Part of a small language model's weights.
Size: 13 layers, width 448, 7 heads of 64, MLP 1216 ReGLU, vocabulary 32000, 60.4M parameters.
Training: 368M tokens, 12103 steps.
Each number is 200 + 30 x the weight over its row's rms, rounded and kept within 0 to 999. Layers, rows and columns count from 0. The size before them is the row's rms in percent of the matrix's.

# layer 7 MLP up, 1216x448, rms 0.0983, rows 480-500, columns 224-335
118,261,194,173,141,203,252,185,253,188,189,269,226,218,217,248,161,158,273,174,174,156,208,183,195,167,187,215,196,194,236,190,190,182,161,190,200,206,198,184,231,214,243,202,152,224,256,191,162,222,213,202,183,163,243,159,219,172,220,311,144,187,234,205,215,166,203,158,223,221,128,240,181,153,176,224,219,255,169,137,216,215,179,149,222,135,195,208,213,252,191,179,212,216,180,223,206,239,179,181,194,178,192,160,230,236,152,252,182,187,184,133,181
088,211,267,215,175,239,207,207,236,231,226,166,181,212,194,183,187,221,150,191,258,180,179,198,202,223,212,180,208,157,165,200,138,194,207,217,229,150,157,195,166,249,271,171,231,189,226,207,166,244,188,154,233,217,202,152,241,198,153,172,229,187,257,200,163,213,170,219,244,235,193,230,169,232,208,202,270,145,148,151,233,216,209,184,192,190,255,203,199,188,173,213,182,108,204,173,208,237,197,233,214,184,255,199,177,233,162,187,199,152,211,136,195
090,209,218,165,202,219,208,178,178,227,204,221,232,209,180,166,202,206,201,158,196,200,175,237,204,192,213,273,213,178,206,174,187,279,141,155,251,199,173,208,139,220,225,215,206,241,151,191,192,239,212,217,196,122,151,184,231,190,161,239,210,201,127,203,199,252,195,174,163,225,210,221,187,272,216,201,234,192,223,194,168,230,228,169,194,145,153,163,160,168,130,171,242,212,200,189,172,227,259,160,202,218,192,216,184,213,218,130,187,184,245,223,192
086,216,195,176,250,177,181,233,173,210,186,176,239,147,201,162,195,181,151,211,187,203,192,149,202,177,256,91,252,167,203,206,201,219,190,155,230,220,197,152,195,146,195,233,234,219,150,211,185,185,158,209,208,211,243,204,164,206,165,153,246,206,168,221,182,228,191,200,173,206,168,181,165,161,199,177,209,251,240,190,190,248,211,196,220,222,214,238,140,207,218,183,236,230,177,219,189,140,232,205,216,216,150,151,158,277,225,231,184,207,224,226,224
102,146,207,170,165,177,201,206,192,170,226,197,164,198,195,161,208,154,264,200,229,221,203,167,204,157,222,277,219,239,189,208,187,213,160,206,194,175,213,184,161,227,231,227,185,207,179,227,170,212,186,244,153,210,172,218,162,183,218,170,188,260,161,237,199,229,243,155,237,223,152,174,177,178,237,215,151,195,181,141,188,168,192,205,210,167,172,214,209,158,177,151,170,165,204,245,184,183,223,207,185,205,133,261,221,202,169,186,184,210,140,197,228
082,189,175,197,210,183,198,211,204,219,209,204,190,184,217,181,186,259,166,232,131,206,217,212,242,222,216,200,220,133,208,180,261,199,228,218,137,170,201,205,241,220,212,204,187,213,193,166,231,179,205,211,210,195,210,219,196,254,195,181,141,229,215,212,233,194,195,219,220,182,201,205,149,217,222,184,99,211,202,215,189,200,166,224,223,195,236,299,223,186,188,205,157,191,194,212,214,213,203,113,223,183,200,153,217,160,189,173,147,157,217,191,219
101,226,183,218,181,225,196,207,185,207,231,170,208,155,184,231,190,251,214,197,190,251,212,228,204,189,198,270,182,184,194,193,184,161,203,201,236,204,210,229,164,182,272,175,157,197,196,130,218,143,165,230,232,239,214,224,214,159,210,208,269,201,232,262,270,221,186,147,204,129,179,167,216,184,195,207,203,191,191,184,186,176,197,196,170,237,185,158,213,176,182,201,195,235,168,212,239,144,213,212,220,186,210,179,215,194,211,215,212,197,235,211,166
102,234,202,212,232,195,181,231,168,195,213,170,198,237,167,175,185,225,188,225,254,191,199,186,197,196,236,225,167,189,235,197,218,193,203,215,235,200,173,183,217,193,214,195,200,196,223,242,221,172,244,195,171,212,196,183,209,254,219,193,224,198,216,191,225,210,183,229,173,261,211,224,193,191,186,186,197,204,223,276,188,217,228,195,203,135,224,231,190,214,180,197,202,190,229,219,151,311,218,265,229,194,170,189,230,217,160,199,184,188,188,181,144
098,187,206,168,201,143,215,242,218,182,243,197,253,235,194,139,228,149,202,208,206,184,187,162,214,177,181,219,200,172,160,181,169,215,216,192,188,184,239,256,190,211,211,202,260,193,167,158,212,165,186,156,220,154,111,201,232,182,249,196,193,169,217,178,188,172,191,217,173,171,164,222,171,200,291,227,248,222,256,154,253,245,137,237,220,204,208,221,195,193,214,200,200,184,191,209,165,208,247,226,211,188,223,188,218,200,162,169,204,227,205,241,225
089,183,209,160,252,190,238,198,189,241,191,152,166,232,240,167,196,202,181,181,185,203,108,221,204,184,182,234,225,159,218,195,186,157,195,210,193,178,179,211,204,208,261,197,200,231,237,192,158,257,275,196,221,242,200,182,161,219,229,213,232,206,183,171,197,168,189,180,202,205,234,215,206,242,169,237,236,247,203,212,223,226,200,191,278,231,226,209,196,228,167,182,199,179,163,199,220,157,170,174,159,246,143,208,163,161,216,192,208,216,206,180,221
123,164,188,199,200,194,187,235,235,199,189,196,233,221,184,189,206,176,217,214,170,208,179,231,143,214,227,224,166,235,220,193,244,176,192,187,145,185,214,180,186,178,170,176,200,195,241,193,213,205,191,207,202,161,213,202,235,274,169,184,260,207,166,171,181,246,239,210,210,239,188,235,178,227,197,221,184,205,187,206,240,222,227,181,167,142,195,258,159,260,173,198,223,226,195,238,164,213,205,209,204,202,170,271,165,157,198,216,200,162,183,183,211
123,241,230,174,229,222,251,160,248,193,166,178,201,237,198,197,191,199,222,209,183,195,184,184,219,163,213,217,203,186,202,173,167,284,188,176,286,217,210,203,172,163,220,181,113,213,234,234,198,246,254,242,206,220,164,213,198,229,189,212,206,211,185,180,191,149,221,200,214,220,157,223,200,192,140,239,130,245,182,109,230,246,150,231,174,220,210,190,222,172,241,202,141,153,206,168,221,163,265,241,194,144,190,172,175,207,167,205,225,209,190,190,202
095,211,184,219,215,216,174,221,197,194,226,177,216,227,166,212,198,189,227,229,236,165,181,226,150,189,292,135,214,156,188,226,219,201,237,209,194,218,263,207,213,178,210,198,297,165,157,141,212,146,242,224,221,190,207,123,218,170,192,211,247,206,247,171,223,208,212,233,166,170,222,191,208,170,157,167,199,175,204,148,170,169,203,189,201,187,193,190,241,206,217,250,179,196,174,180,248,226,175,177,185,205,203,230,165,210,167,244,213,182,190,240,183
116,181,206,195,201,186,263,213,113,170,211,234,224,140,217,169,181,240,170,205,227,204,205,195,220,194,189,194,156,171,171,182,202,189,172,214,225,194,156,172,170,232,227,181,224,242,189,218,213,197,293,191,226,147,194,229,171,183,179,204,181,278,181,252,214,210,169,193,191,209,222,182,229,212,215,205,160,205,196,181,204,215,156,208,170,190,235,202,149,208,155,244,243,197,206,183,174,161,202,208,216,231,200,198,192,214,177,251,179,158,204,196,233
108,222,167,197,189,166,187,146,185,269,207,207,243,187,196,217,197,209,173,222,187,197,232,229,208,200,164,219,193,182,130,213,228,217,170,205,238,160,197,110,192,220,206,155,165,231,166,163,199,238,219,236,173,204,212,177,115,236,250,182,192,257,178,175,188,222,266,214,139,176,228,218,213,211,184,209,184,183,231,182,145,272,205,189,194,242,245,164,228,244,292,186,181,188,170,166,211,201,152,195,180,166,226,200,223,163,198,208,229,264,236,234,201
103,191,158,187,199,213,204,174,223,252,242,182,179,156,170,205,213,178,256,210,161,223,269,182,219,176,209,186,152,212,238,200,208,118,206,205,186,153,197,168,213,201,219,211,150,215,198,213,207,182,177,197,154,172,252,230,230,188,191,187,165,216,105,234,154,148,240,200,223,248,215,231,205,242,225,194,176,149,207,211,231,156,270,190,155,171,284,197,210,186,164,136,249,124,182,207,230,205,136,153,225,200,209,209,231,201,239,234,164,212,188,193,244
107,226,216,173,226,271,159,216,196,187,157,210,243,241,266,192,185,182,258,228,209,195,189,173,181,190,209,186,188,191,145,233,164,195,265,172,187,225,195,137,163,209,183,185,215,216,199,174,186,205,194,256,204,143,185,192,180,218,180,192,159,175,176,197,207,219,202,190,195,159,169,157,194,211,244,165,197,188,181,225,208,246,113,211,151,211,230,206,174,197,192,169,226,220,190,215,187,179,172,136,171,183,156,209,230,197,140,260,205,210,190,219,237
110,193,163,183,225,241,239,159,206,233,185,222,173,206,225,168,161,172,187,187,255,159,189,212,167,180,269,187,244,225,138,197,185,239,218,245,224,209,204,231,211,175,200,131,260,179,190,224,202,241,181,214,226,201,179,213,189,196,199,190,249,155,144,164,196,264,222,215,208,163,172,197,231,151,178,219,229,216,188,213,194,194,191,212,173,189,218,197,187,219,122,234,238,211,231,227,227,176,218,222,223,193,205,209,192,216,145,194,218,154,220,199,196
085,163,225,219,232,219,264,224,229,126,196,231,190,176,191,208,204,174,227,133,211,202,213,187,159,192,217,187,184,223,159,196,221,179,239,170,267,210,199,218,232,192,171,174,220,193,238,205,249,223,183,211,221,221,223,250,212,190,227,176,221,220,198,221,194,212,168,203,181,192,204,153,200,183,266,193,200,151,200,178,181,235,236,125,172,164,196,195,158,164,223,232,190,172,206,199,199,209,175,143,228,236,197,175,199,232,223,253,214,232,226,211,190
094,205,292,207,235,198,198,250,221,225,221,181,161,203,144,233,271,201,217,241,164,205,202,205,238,178,201,214,236,197,192,181,217,207,212,282,224,237,196,232,202,174,220,192,220,187,218,208,242,189,171,169,189,158,226,183,214,234,187,226,194,253,141,194,189,179,210,196,212,171,232,210,194,197,238,252,194,211,173,176,215,218,202,222,191,230,208,235,164,129,183,158,231,250,228,209,265,195,183,171,218,169,185,231,207,198,222,174,203,165,182,173,166
091,161,225,152,175,227,158,188,227,188,202,186,153,249,207,165,174,210,251,184,217,237,209,200,228,168,215,189,195,225,197,199,244,213,193,163,191,223,221,204,194,160,181,201,173,218,186,220,223,212,140,245,206,248,195,179,171,217,206,187,185,204,175,168,188,176,148,227,214,256,209,173,176,210,200,223,209,213,216,282,132,230,184,185,173,170,174,143,190,194,182,191,181,237,205,213,257,201,195,163,208,154,212,224,226,218,259,186,238,197,243,201,207
# layer 7 MLP down (transposed), 1216x448, rms 0.099, rows 480-500, columns 224-335
101,177,219,240,209,195,190,200,169,189,179,180,184,244,169,147,161,178,169,171,164,203,230,186,218,214,196,190,178,175,167,180,196,176,206,197,244,159,188,180,190,244,183,239,218,166,197,191,179,210,200,206,234,183,202,172,163,186,258,176,155,180,221,166,174,171,179,157,148,186,207,198,179,154,229,230,187,147,244,237,222,194,239,258,188,226,233,151,178,196,280,170,199,236,200,228,186,194,249,201,195,155,174,199,199,186,122,174,217,253,215,174,181
088,216,206,177,238,217,186,243,136,209,192,207,192,258,192,191,227,183,207,198,189,252,176,234,184,257,200,170,241,222,217,159,223,194,225,204,179,184,243,177,184,220,197,208,178,225,168,238,207,225,237,189,212,210,270,259,205,166,137,246,211,197,235,214,134,224,193,221,236,198,196,185,156,208,208,229,244,215,115,181,243,260,212,284,201,191,224,156,195,224,149,181,228,220,204,189,192,216,204,140,182,196,140,206,208,262,198,193,209,193,230,209,181
104,213,251,235,215,233,214,159,209,214,193,177,183,224,236,249,148,208,192,158,202,183,246,175,132,194,162,233,191,198,144,229,180,182,114,233,169,214,199,209,214,232,177,199,253,166,291,248,188,164,169,235,175,186,228,237,211,182,213,201,171,212,188,183,199,204,162,211,189,201,216,242,179,230,199,149,224,143,208,186,163,184,235,163,216,204,210,226,194,216,182,208,154,228,155,211,220,190,261,190,224,218,223,209,179,196,263,181,207,244,225,232,230
086,243,227,179,245,167,179,191,165,197,172,197,178,223,236,229,213,197,271,145,231,208,220,203,235,183,214,198,193,222,231,198,166,231,209,202,199,188,193,219,224,169,206,177,217,247,214,117,229,182,182,216,264,137,212,220,144,143,220,217,232,167,199,213,187,185,214,142,217,226,212,211,168,175,201,159,179,190,229,232,208,189,229,254,231,190,224,214,216,195,208,164,201,151,193,241,227,168,189,174,128,208,220,259,167,256,309,146,227,259,225,160,182
106,212,178,193,230,191,196,187,192,203,164,200,239,202,197,215,168,187,214,208,175,171,187,151,164,242,173,151,162,242,234,224,173,198,214,181,190,214,246,185,214,133,145,167,179,240,137,195,202,226,210,237,194,230,177,201,154,229,162,219,223,187,221,238,211,208,210,177,227,164,238,263,221,186,154,197,139,175,191,218,165,272,217,193,254,219,176,158,240,228,197,227,161,199,181,162,229,193,216,141,228,195,252,169,225,194,176,227,223,191,168,240,242
083,261,188,208,184,200,256,142,187,171,214,249,180,220,199,189,222,254,187,164,170,196,167,188,175,165,213,209,192,183,239,168,177,216,180,176,165,207,177,208,166,189,188,230,220,194,194,223,189,215,226,177,195,154,180,166,205,203,213,197,188,179,182,205,222,171,223,212,183,161,164,147,226,249,179,183,239,181,204,254,203,193,182,206,186,220,187,191,170,176,214,231,187,203,180,192,185,159,139,225,225,150,236,193,236,130,269,225,233,147,216,174,196
103,230,200,202,159,192,139,200,195,191,195,202,220,175,193,225,214,157,216,209,259,204,219,167,210,242,203,162,165,210,213,182,225,186,247,210,189,194,175,179,201,217,208,200,172,225,155,231,205,183,136,183,165,227,250,190,242,188,166,167,189,225,203,161,208,185,155,195,182,188,193,206,227,232,133,181,172,195,231,189,178,182,147,236,216,209,204,233,214,240,236,176,192,280,194,242,194,177,170,197,208,229,236,232,153,242,223,233,272,161,260,179,210
103,149,198,226,186,207,249,161,196,225,151,173,193,240,174,97,136,208,236,182,224,176,180,235,189,230,190,154,213,176,179,208,209,193,197,206,216,215,202,201,169,179,190,240,177,240,212,191,195,185,212,206,239,195,190,157,184,123,213,145,201,228,184,172,179,231,232,182,194,218,225,229,209,166,232,234,230,172,215,167,185,194,194,187,185,237,191,220,234,240,240,187,219,177,199,206,236,199,207,210,233,208,184,186,207,175,228,220,175,194,134,188,214
105,199,192,217,183,179,168,238,187,208,191,197,165,161,201,213,175,190,181,254,181,223,177,175,205,137,270,206,193,250,209,167,188,140,279,235,220,183,271,198,194,201,218,224,236,213,192,197,161,172,233,240,176,220,180,236,227,152,208,197,254,194,177,208,224,213,206,186,142,171,195,221,166,206,243,235,235,241,207,184,206,225,210,147,235,175,227,197,204,197,204,173,181,173,192,160,219,179,264,194,237,171,202,208,217,203,197,245,157,178,211,252,149
091,219,162,201,216,168,173,184,194,223,212,197,223,196,162,232,163,206,159,227,198,208,243,166,248,198,134,187,220,235,194,226,180,239,151,208,220,207,188,210,164,197,160,183,243,190,228,189,197,200,176,196,215,223,202,166,237,124,200,186,232,99,157,210,190,189,166,223,213,217,167,197,201,172,196,198,175,187,203,171,182,256,212,244,151,204,188,175,221,138,214,223,186,208,220,186,197,174,183,173,182,154,189,209,187,183,182,235,242,171,219,206,221
117,237,171,229,234,186,226,203,206,194,202,205,225,218,196,179,258,182,205,240,222,187,172,235,162,218,221,220,171,199,248,169,228,243,210,213,194,210,193,202,202,218,188,129,223,200,205,143,206,165,188,229,205,148,182,233,219,210,219,221,202,233,178,178,217,148,235,195,187,232,219,199,204,236,157,230,216,180,197,163,215,218,201,198,211,200,183,188,192,185,227,144,248,178,198,221,229,223,185,193,179,161,220,253,192,168,183,180,147,209,223,184,201
119,195,185,221,178,225,264,215,196,115,205,181,205,161,176,214,186,218,174,204,157,180,198,184,199,206,205,189,185,164,181,190,212,179,198,209,182,135,228,264,148,224,196,191,168,141,227,247,175,249,209,224,222,205,196,144,195,196,157,184,205,239,192,186,173,190,186,208,219,177,203,141,236,173,219,199,188,211,205,188,173,243,161,205,218,226,241,208,214,216,170,177,193,188,243,252,195,100,193,192,238,224,199,194,206,223,203,190,180,175,194,203,214
103,187,217,219,137,210,202,161,244,201,168,173,196,152,253,228,218,203,211,175,253,199,191,241,244,199,210,161,190,145,192,192,226,249,199,195,204,133,187,193,189,218,193,150,253,216,181,203,202,181,287,128,163,238,208,203,183,222,240,153,201,178,220,218,203,179,195,242,175,181,259,239,249,251,160,203,169,216,205,224,250,267,184,242,215,179,217,239,202,210,199,159,205,181,120,194,175,217,195,199,172,220,234,220,231,209,161,226,157,219,202,178,130
117,257,209,205,231,198,191,201,120,183,210,245,244,201,182,179,200,242,173,196,217,206,182,219,127,128,262,213,232,235,180,183,189,187,162,232,191,216,173,213,169,255,235,211,202,168,207,161,219,199,208,189,230,163,207,243,166,186,240,165,211,256,166,223,211,248,197,201,202,237,214,199,193,166,188,216,203,192,184,194,187,204,177,221,183,196,212,157,198,158,208,195,209,172,154,199,199,196,220,163,177,234,231,181,187,219,211,196,188,199,223,193,200
104,190,225,230,187,220,182,229,192,203,192,188,200,232,235,181,217,164,210,158,232,229,210,167,202,191,189,215,174,217,181,177,208,232,199,192,237,200,208,180,192,211,158,221,178,222,163,212,223,162,202,233,168,212,183,196,209,188,229,239,232,196,181,255,261,198,240,243,152,201,171,158,211,217,206,242,170,165,188,170,197,214,214,218,186,249,145,225,206,210,203,150,199,168,241,186,145,185,251,122,168,210,196,247,193,206,249,178,200,226,199,211,190
107,144,198,217,215,227,211,217,219,187,184,203,212,188,245,187,229,191,236,191,209,219,248,199,206,199,191,189,225,231,194,216,130,146,172,163,194,201,206,201,231,162,223,250,200,182,185,161,217,216,205,169,207,254,250,234,221,207,251,211,220,213,180,190,268,208,231,207,227,220,169,197,188,240,275,184,212,191,236,189,240,160,207,228,214,137,246,198,190,203,210,208,218,137,233,206,199,199,156,163,211,189,173,133,133,244,188,185,244,126,205,189,170
099,210,202,198,259,208,210,250,211,179,180,201,209,186,200,197,262,168,162,203,251,189,228,200,127,217,194,214,127,257,252,213,146,231,214,224,183,207,203,190,228,182,238,205,225,176,254,175,212,240,195,232,172,214,245,183,177,200,206,216,194,192,181,193,153,202,186,211,159,182,172,190,143,199,200,161,149,231,143,231,275,259,190,268,176,201,220,214,196,212,173,204,248,188,189,171,178,181,208,216,201,211,168,255,154,208,250,181,184,194,229,203,195
106,235,179,165,221,146,201,220,181,231,164,241,199,167,217,211,215,187,189,209,163,200,243,214,139,182,186,210,195,209,202,163,182,181,176,125,258,175,262,192,223,204,194,225,187,187,222,198,179,163,157,248,174,227,170,210,186,200,204,197,208,205,213,174,238,167,165,180,150,231,218,178,170,183,214,207,211,245,206,221,210,190,203,217,213,200,124,198,237,199,240,198,119,204,220,204,198,227,226,175,180,209,146,225,197,232,149,190,117,188,192,244,187
089,205,181,200,194,200,256,160,222,206,189,244,204,229,185,211,204,237,193,250,210,179,195,178,149,177,199,191,213,114,230,198,195,194,216,135,217,165,165,221,161,185,156,183,185,205,265,218,168,199,171,173,126,257,149,168,216,212,202,186,181,211,198,191,184,146,207,190,168,199,232,227,206,196,223,255,168,209,171,198,186,251,209,170,168,165,209,183,238,218,201,179,174,229,164,175,100,228,116,207,193,204,169,218,227,196,316,220,204,210,190,174,245
109,244,163,178,189,229,188,226,167,187,226,202,218,187,256,155,214,155,219,197,172,182,219,250,201,200,193,203,168,166,187,173,184,180,161,262,195,222,241,258,152,244,187,229,213,185,203,223,245,251,232,229,200,253,206,219,199,240,244,211,209,215,200,230,251,168,237,222,160,257,188,195,245,229,151,179,160,192,199,224,104,201,214,172,267,234,237,209,217,216,185,251,220,225,218,199,204,226,201,273,168,163,242,208,230,147,182,201,220,226,227,234,197
093,192,194,203,150,198,213,159,231,194,183,230,202,172,164,194,284,153,187,208,188,215,211,149,246,199,210,183,138,193,216,212,249,187,238,185,214,170,191,199,135,171,225,162,237,150,253,150,213,198,189,209,231,200,167,224,211,163,187,195,202,165,212,239,210,220,249,167,242,216,137,215,229,238,258,241,203,221,149,179,261,187,218,207,215,183,194,201,206,180,158,160,182,210,191,194,229,208,164,185,180,205,179,165,236,149,350,195,182,179,225,224,179
# layer 7 MLP gate, 1216x448, rms 0.105, rows 481-501, columns 224-335
090,202,183,216,177,213,185,208,277,198,193,215,201,216,220,253,177,257,195,199,180,181,185,196,168,195,202,184,232,204,215,201,226,231,207,166,210,163,179,221,142,151,205,216,193,181,186,176,196,213,219,259,229,180,223,202,210,204,186,218,225,222,176,170,201,202,239,211,187,120,231,207,154,206,247,189,162,217,163,197,189,185,176,213,262,169,225,230,182,250,184,179,198,167,167,231,174,169,214,187,237,212,202,232,237,206,218,187,182,191,202,207,200
098,209,212,217,177,175,174,237,178,229,186,188,250,202,186,207,208,195,162,206,217,204,226,211,216,192,195,173,167,236,206,218,158,213,192,260,213,207,195,129,223,219,200,161,189,194,263,148,214,224,173,164,212,222,255,167,191,228,179,198,196,233,194,204,245,243,232,199,202,177,213,197,212,134,174,222,116,181,230,160,234,196,119,190,173,203,230,157,200,224,180,148,164,178,209,243,175,193,183,233,234,214,202,168,170,187,183,205,199,218,192,193,181
081,245,232,151,222,223,228,199,238,259,195,165,164,233,174,209,137,206,196,205,225,187,212,203,218,307,134,215,182,172,236,224,130,199,217,286,213,204,228,184,177,185,183,205,215,183,196,281,228,240,163,138,161,177,239,205,161,227,179,210,172,204,225,182,243,212,236,179,170,156,197,160,166,258,241,173,246,232,218,232,213,187,161,210,178,240,260,190,197,214,194,192,233,207,195,205,227,217,213,193,194,195,159,193,183,185,192,219,214,192,208,187,186
106,181,198,208,203,198,170,258,252,220,217,211,211,210,265,242,204,179,221,245,190,227,203,135,189,213,175,186,224,179,146,195,278,231,200,207,194,188,217,201,146,277,222,177,202,206,239,164,174,185,202,199,250,198,208,223,190,212,219,240,220,167,163,167,208,230,202,170,197,198,150,215,182,252,142,208,187,210,199,170,191,248,196,171,197,191,190,232,199,180,208,193,151,144,201,226,133,144,225,145,144,243,168,207,210,184,223,203,224,225,159,275,176
076,195,205,239,120,191,173,194,225,219,192,117,202,201,173,211,227,167,258,206,216,154,238,248,214,230,260,188,197,201,196,180,179,181,210,157,241,191,173,248,230,204,171,153,189,178,245,133,215,189,148,157,224,212,185,190,180,190,168,188,240,163,186,166,199,173,199,147,183,181,225,240,195,198,205,212,194,239,213,179,197,163,222,197,194,157,225,196,229,158,178,186,166,209,207,212,224,232,196,202,246,184,247,189,238,207,192,194,244,210,155,203,266
101,202,162,161,201,240,218,189,217,163,187,227,254,163,193,225,203,155,195,174,177,217,224,205,211,163,222,191,269,243,135,207,234,157,168,138,214,199,199,188,216,236,220,237,217,214,218,211,173,150,196,195,162,166,210,210,189,176,182,183,196,228,250,136,188,194,196,194,212,228,166,190,235,229,220,185,224,262,234,181,201,203,161,238,218,167,177,180,235,226,179,150,201,167,199,258,257,211,239,216,189,168,184,237,207,211,160,205,160,183,188,225,216
101,136,172,212,224,194,166,220,160,155,206,201,194,205,199,218,185,214,195,176,180,161,195,195,241,186,204,227,206,236,229,164,200,227,200,255,198,240,217,214,188,158,175,216,178,146,170,214,254,196,216,192,228,233,234,221,200,212,182,185,195,180,168,99,194,196,190,206,157,206,187,208,229,210,177,158,205,200,200,267,254,200,251,238,195,197,209,206,230,170,173,175,198,140,150,216,206,238,173,212,254,251,177,165,268,202,254,190,203,183,211,226,224
116,255,195,188,205,198,239,154,201,187,97,137,200,115,183,179,234,189,201,180,185,196,207,178,130,210,224,208,189,125,190,223,186,219,226,178,207,184,212,254,234,202,188,205,202,167,269,228,205,230,185,165,192,154,203,229,227,193,186,147,191,173,164,153,181,164,197,210,189,157,256,210,225,195,224,222,187,204,179,211,227,169,176,212,159,249,245,186,194,239,224,191,205,200,211,265,239,126,227,190,229,167,150,245,220,294,128,146,157,175,200,224,215
089,157,190,266,193,228,230,240,164,201,234,255,203,165,134,182,164,156,209,208,188,147,220,216,214,170,213,182,198,130,190,210,222,198,192,182,203,167,200,211,206,159,202,210,215,154,187,198,194,198,210,186,238,179,197,151,233,195,223,215,181,229,180,209,227,180,214,175,204,170,198,178,229,208,143,250,155,172,195,200,183,213,242,199,125,240,196,215,187,228,182,182,237,128,166,137,217,232,178,189,188,186,221,191,184,197,173,241,181,194,147,192,211
117,247,175,214,167,232,163,192,162,186,224,236,202,221,230,238,203,124,165,245,209,203,219,263,189,214,204,178,240,227,196,154,217,139,197,237,233,200,204,162,179,182,192,166,245,199,231,183,206,222,232,192,186,220,218,191,223,236,223,166,200,196,156,173,169,189,173,216,143,211,174,168,224,218,163,228,239,235,220,172,240,187,174,205,194,221,215,216,173,270,215,169,156,199,163,244,194,173,176,208,165,128,177,267,235,226,211,147,161,204,185,161,207
117,135,163,185,169,182,208,198,151,238,194,182,165,191,152,200,163,213,174,217,208,264,192,200,218,199,223,160,181,265,173,204,185,184,175,224,217,174,170,147,160,235,217,205,211,145,199,202,180,149,213,207,181,183,216,239,197,209,204,225,199,194,216,209,215,243,196,166,168,169,158,157,218,180,205,232,186,171,204,207,250,240,235,160,232,222,188,192,175,194,159,233,219,191,187,239,144,221,191,246,161,192,216,154,183,185,208,204,183,252,244,193,211
099,224,187,202,187,223,212,200,202,224,170,173,184,194,213,234,219,238,176,203,232,228,206,134,207,179,153,166,183,167,206,183,214,165,215,206,198,245,206,240,165,221,177,220,175,227,208,140,184,193,185,198,212,206,222,206,143,173,193,189,189,227,237,222,171,203,239,115,224,156,181,208,216,250,212,110,205,99,209,154,168,137,164,183,158,241,156,207,157,222,223,210,259,249,217,209,195,243,193,226,210,200,168,216,204,199,248,189,225,262,181,197,208
114,154,221,209,175,183,220,168,243,188,178,200,169,156,177,255,205,240,164,243,215,210,180,180,228,191,183,217,190,189,234,204,233,220,201,165,180,258,212,230,168,227,250,224,157,213,166,270,245,210,193,164,214,212,194,228,193,248,186,196,162,194,237,199,175,165,184,178,144,168,177,197,180,236,175,153,214,204,187,144,217,211,229,245,204,196,207,214,153,173,188,190,169,219,213,198,235,228,219,183,201,168,179,146,240,163,172,171,245,229,176,223,160
105,192,202,196,210,185,193,182,163,175,195,178,219,207,180,200,203,167,241,216,158,234,202,210,160,199,257,147,216,184,155,201,155,215,203,184,212,227,208,233,203,256,208,249,241,168,211,231,205,213,165,230,223,238,215,184,267,196,219,200,257,240,221,185,210,249,193,215,204,223,206,196,172,207,222,221,198,210,215,214,231,163,235,169,204,162,232,197,252,270,227,146,176,218,154,232,207,238,241,178,201,203,225,182,212,191,185,204,143,224,131,219,186
103,204,170,216,200,197,211,208,173,254,161,207,271,168,230,226,212,179,209,172,141,185,211,207,213,269,210,114,175,239,165,176,217,178,204,254,168,235,195,260,182,223,201,242,239,189,229,154,204,220,158,204,210,233,239,143,190,169,238,293,194,185,230,199,145,201,196,201,198,187,240,215,209,186,167,160,199,203,204,228,219,219,229,240,155,157,203,172,176,243,196,190,222,252,169,188,185,180,189,183,230,205,205,181,192,173,216,183,178,220,172,190,238
104,185,217,198,123,210,127,135,215,217,180,172,164,191,156,179,169,168,165,209,233,172,245,176,187,248,220,189,233,248,184,220,131,206,179,209,175,229,207,184,184,211,172,203,238,148,186,172,146,175,181,193,168,158,225,196,199,219,99,210,244,184,231,225,196,237,155,244,164,213,171,212,234,224,239,218,183,181,185,201,242,176,215,206,202,168,193,219,259,231,194,176,125,194,174,217,212,233,211,224,193,171,211,173,192,173,257,195,253,200,238,215,228
097,191,220,226,200,174,236,174,215,242,142,189,206,200,211,149,228,195,177,205,187,189,248,175,226,206,177,246,207,198,205,148,159,201,204,198,222,167,186,228,186,167,183,183,209,226,169,186,185,187,149,204,214,175,166,203,211,282,241,164,222,220,159,126,187,178,197,174,218,201,190,171,222,224,200,228,210,208,199,225,187,176,232,180,192,189,150,170,170,233,205,172,198,203,209,241,200,211,210,190,218,182,218,183,182,240,182,198,181,161,181,159,243
084,233,210,174,212,198,207,181,187,162,214,241,195,145,207,184,203,209,188,167,237,228,221,193,219,192,214,175,233,218,186,239,233,269,211,199,184,278,186,220,198,197,219,232,205,211,185,169,214,188,209,184,170,194,148,266,235,174,230,183,198,193,263,170,257,183,175,184,244,194,230,179,151,222,203,187,224,164,277,218,183,158,191,201,223,250,214,207,180,197,206,138,224,207,197,198,230,179,265,233,154,190,192,209,193,157,165,246,134,190,208,169,188
097,201,195,175,214,157,138,199,201,203,235,193,200,260,169,224,221,179,188,211,199,199,201,177,207,146,237,235,173,167,188,201,216,171,254,258,233,233,185,254,218,193,190,251,233,193,198,142,256,220,150,161,146,187,209,192,185,224,229,226,238,242,191,188,194,189,183,188,210,179,249,199,197,158,221,239,192,209,198,145,158,200,273,182,239,226,235,216,159,164,215,192,234,185,179,241,223,210,243,184,179,203,199,179,220,228,177,185,188,197,220,138,249
091,201,183,222,167,154,190,240,194,148,196,169,213,142,228,174,208,134,241,166,219,195,252,171,188,183,193,194,241,185,225,179,229,203,130,223,192,215,207,175,221,199,141,165,184,168,201,133,247,190,141,184,245,224,195,178,182,225,172,220,197,216,160,180,190,202,193,162,194,211,216,151,211,187,247,217,184,224,183,223,206,190,170,209,177,229,236,123,220,174,189,153,179,179,198,197,170,239,173,207,200,243,204,207,271,161,203,204,206,216,183,167,189
095,169,245,177,259,147,170,214,149,244,157,221,129,165,227,149,186,126,213,209,186,159,180,190,170,186,222,190,166,199,220,197,195,185,160,189,195,227,232,225,204,209,218,173,234,152,153,212,221,214,182,195,235,177,217,164,268,149,192,179,185,168,204,264,237,178,198,185,201,187,196,212,257,215,212,220,240,169,268,185,250,205,188,269,197,182,199,185,221,230,198,192,155,218,144,172,193,193,254,204,191,194,186,186,212,183,229,221,214,165,186,220,194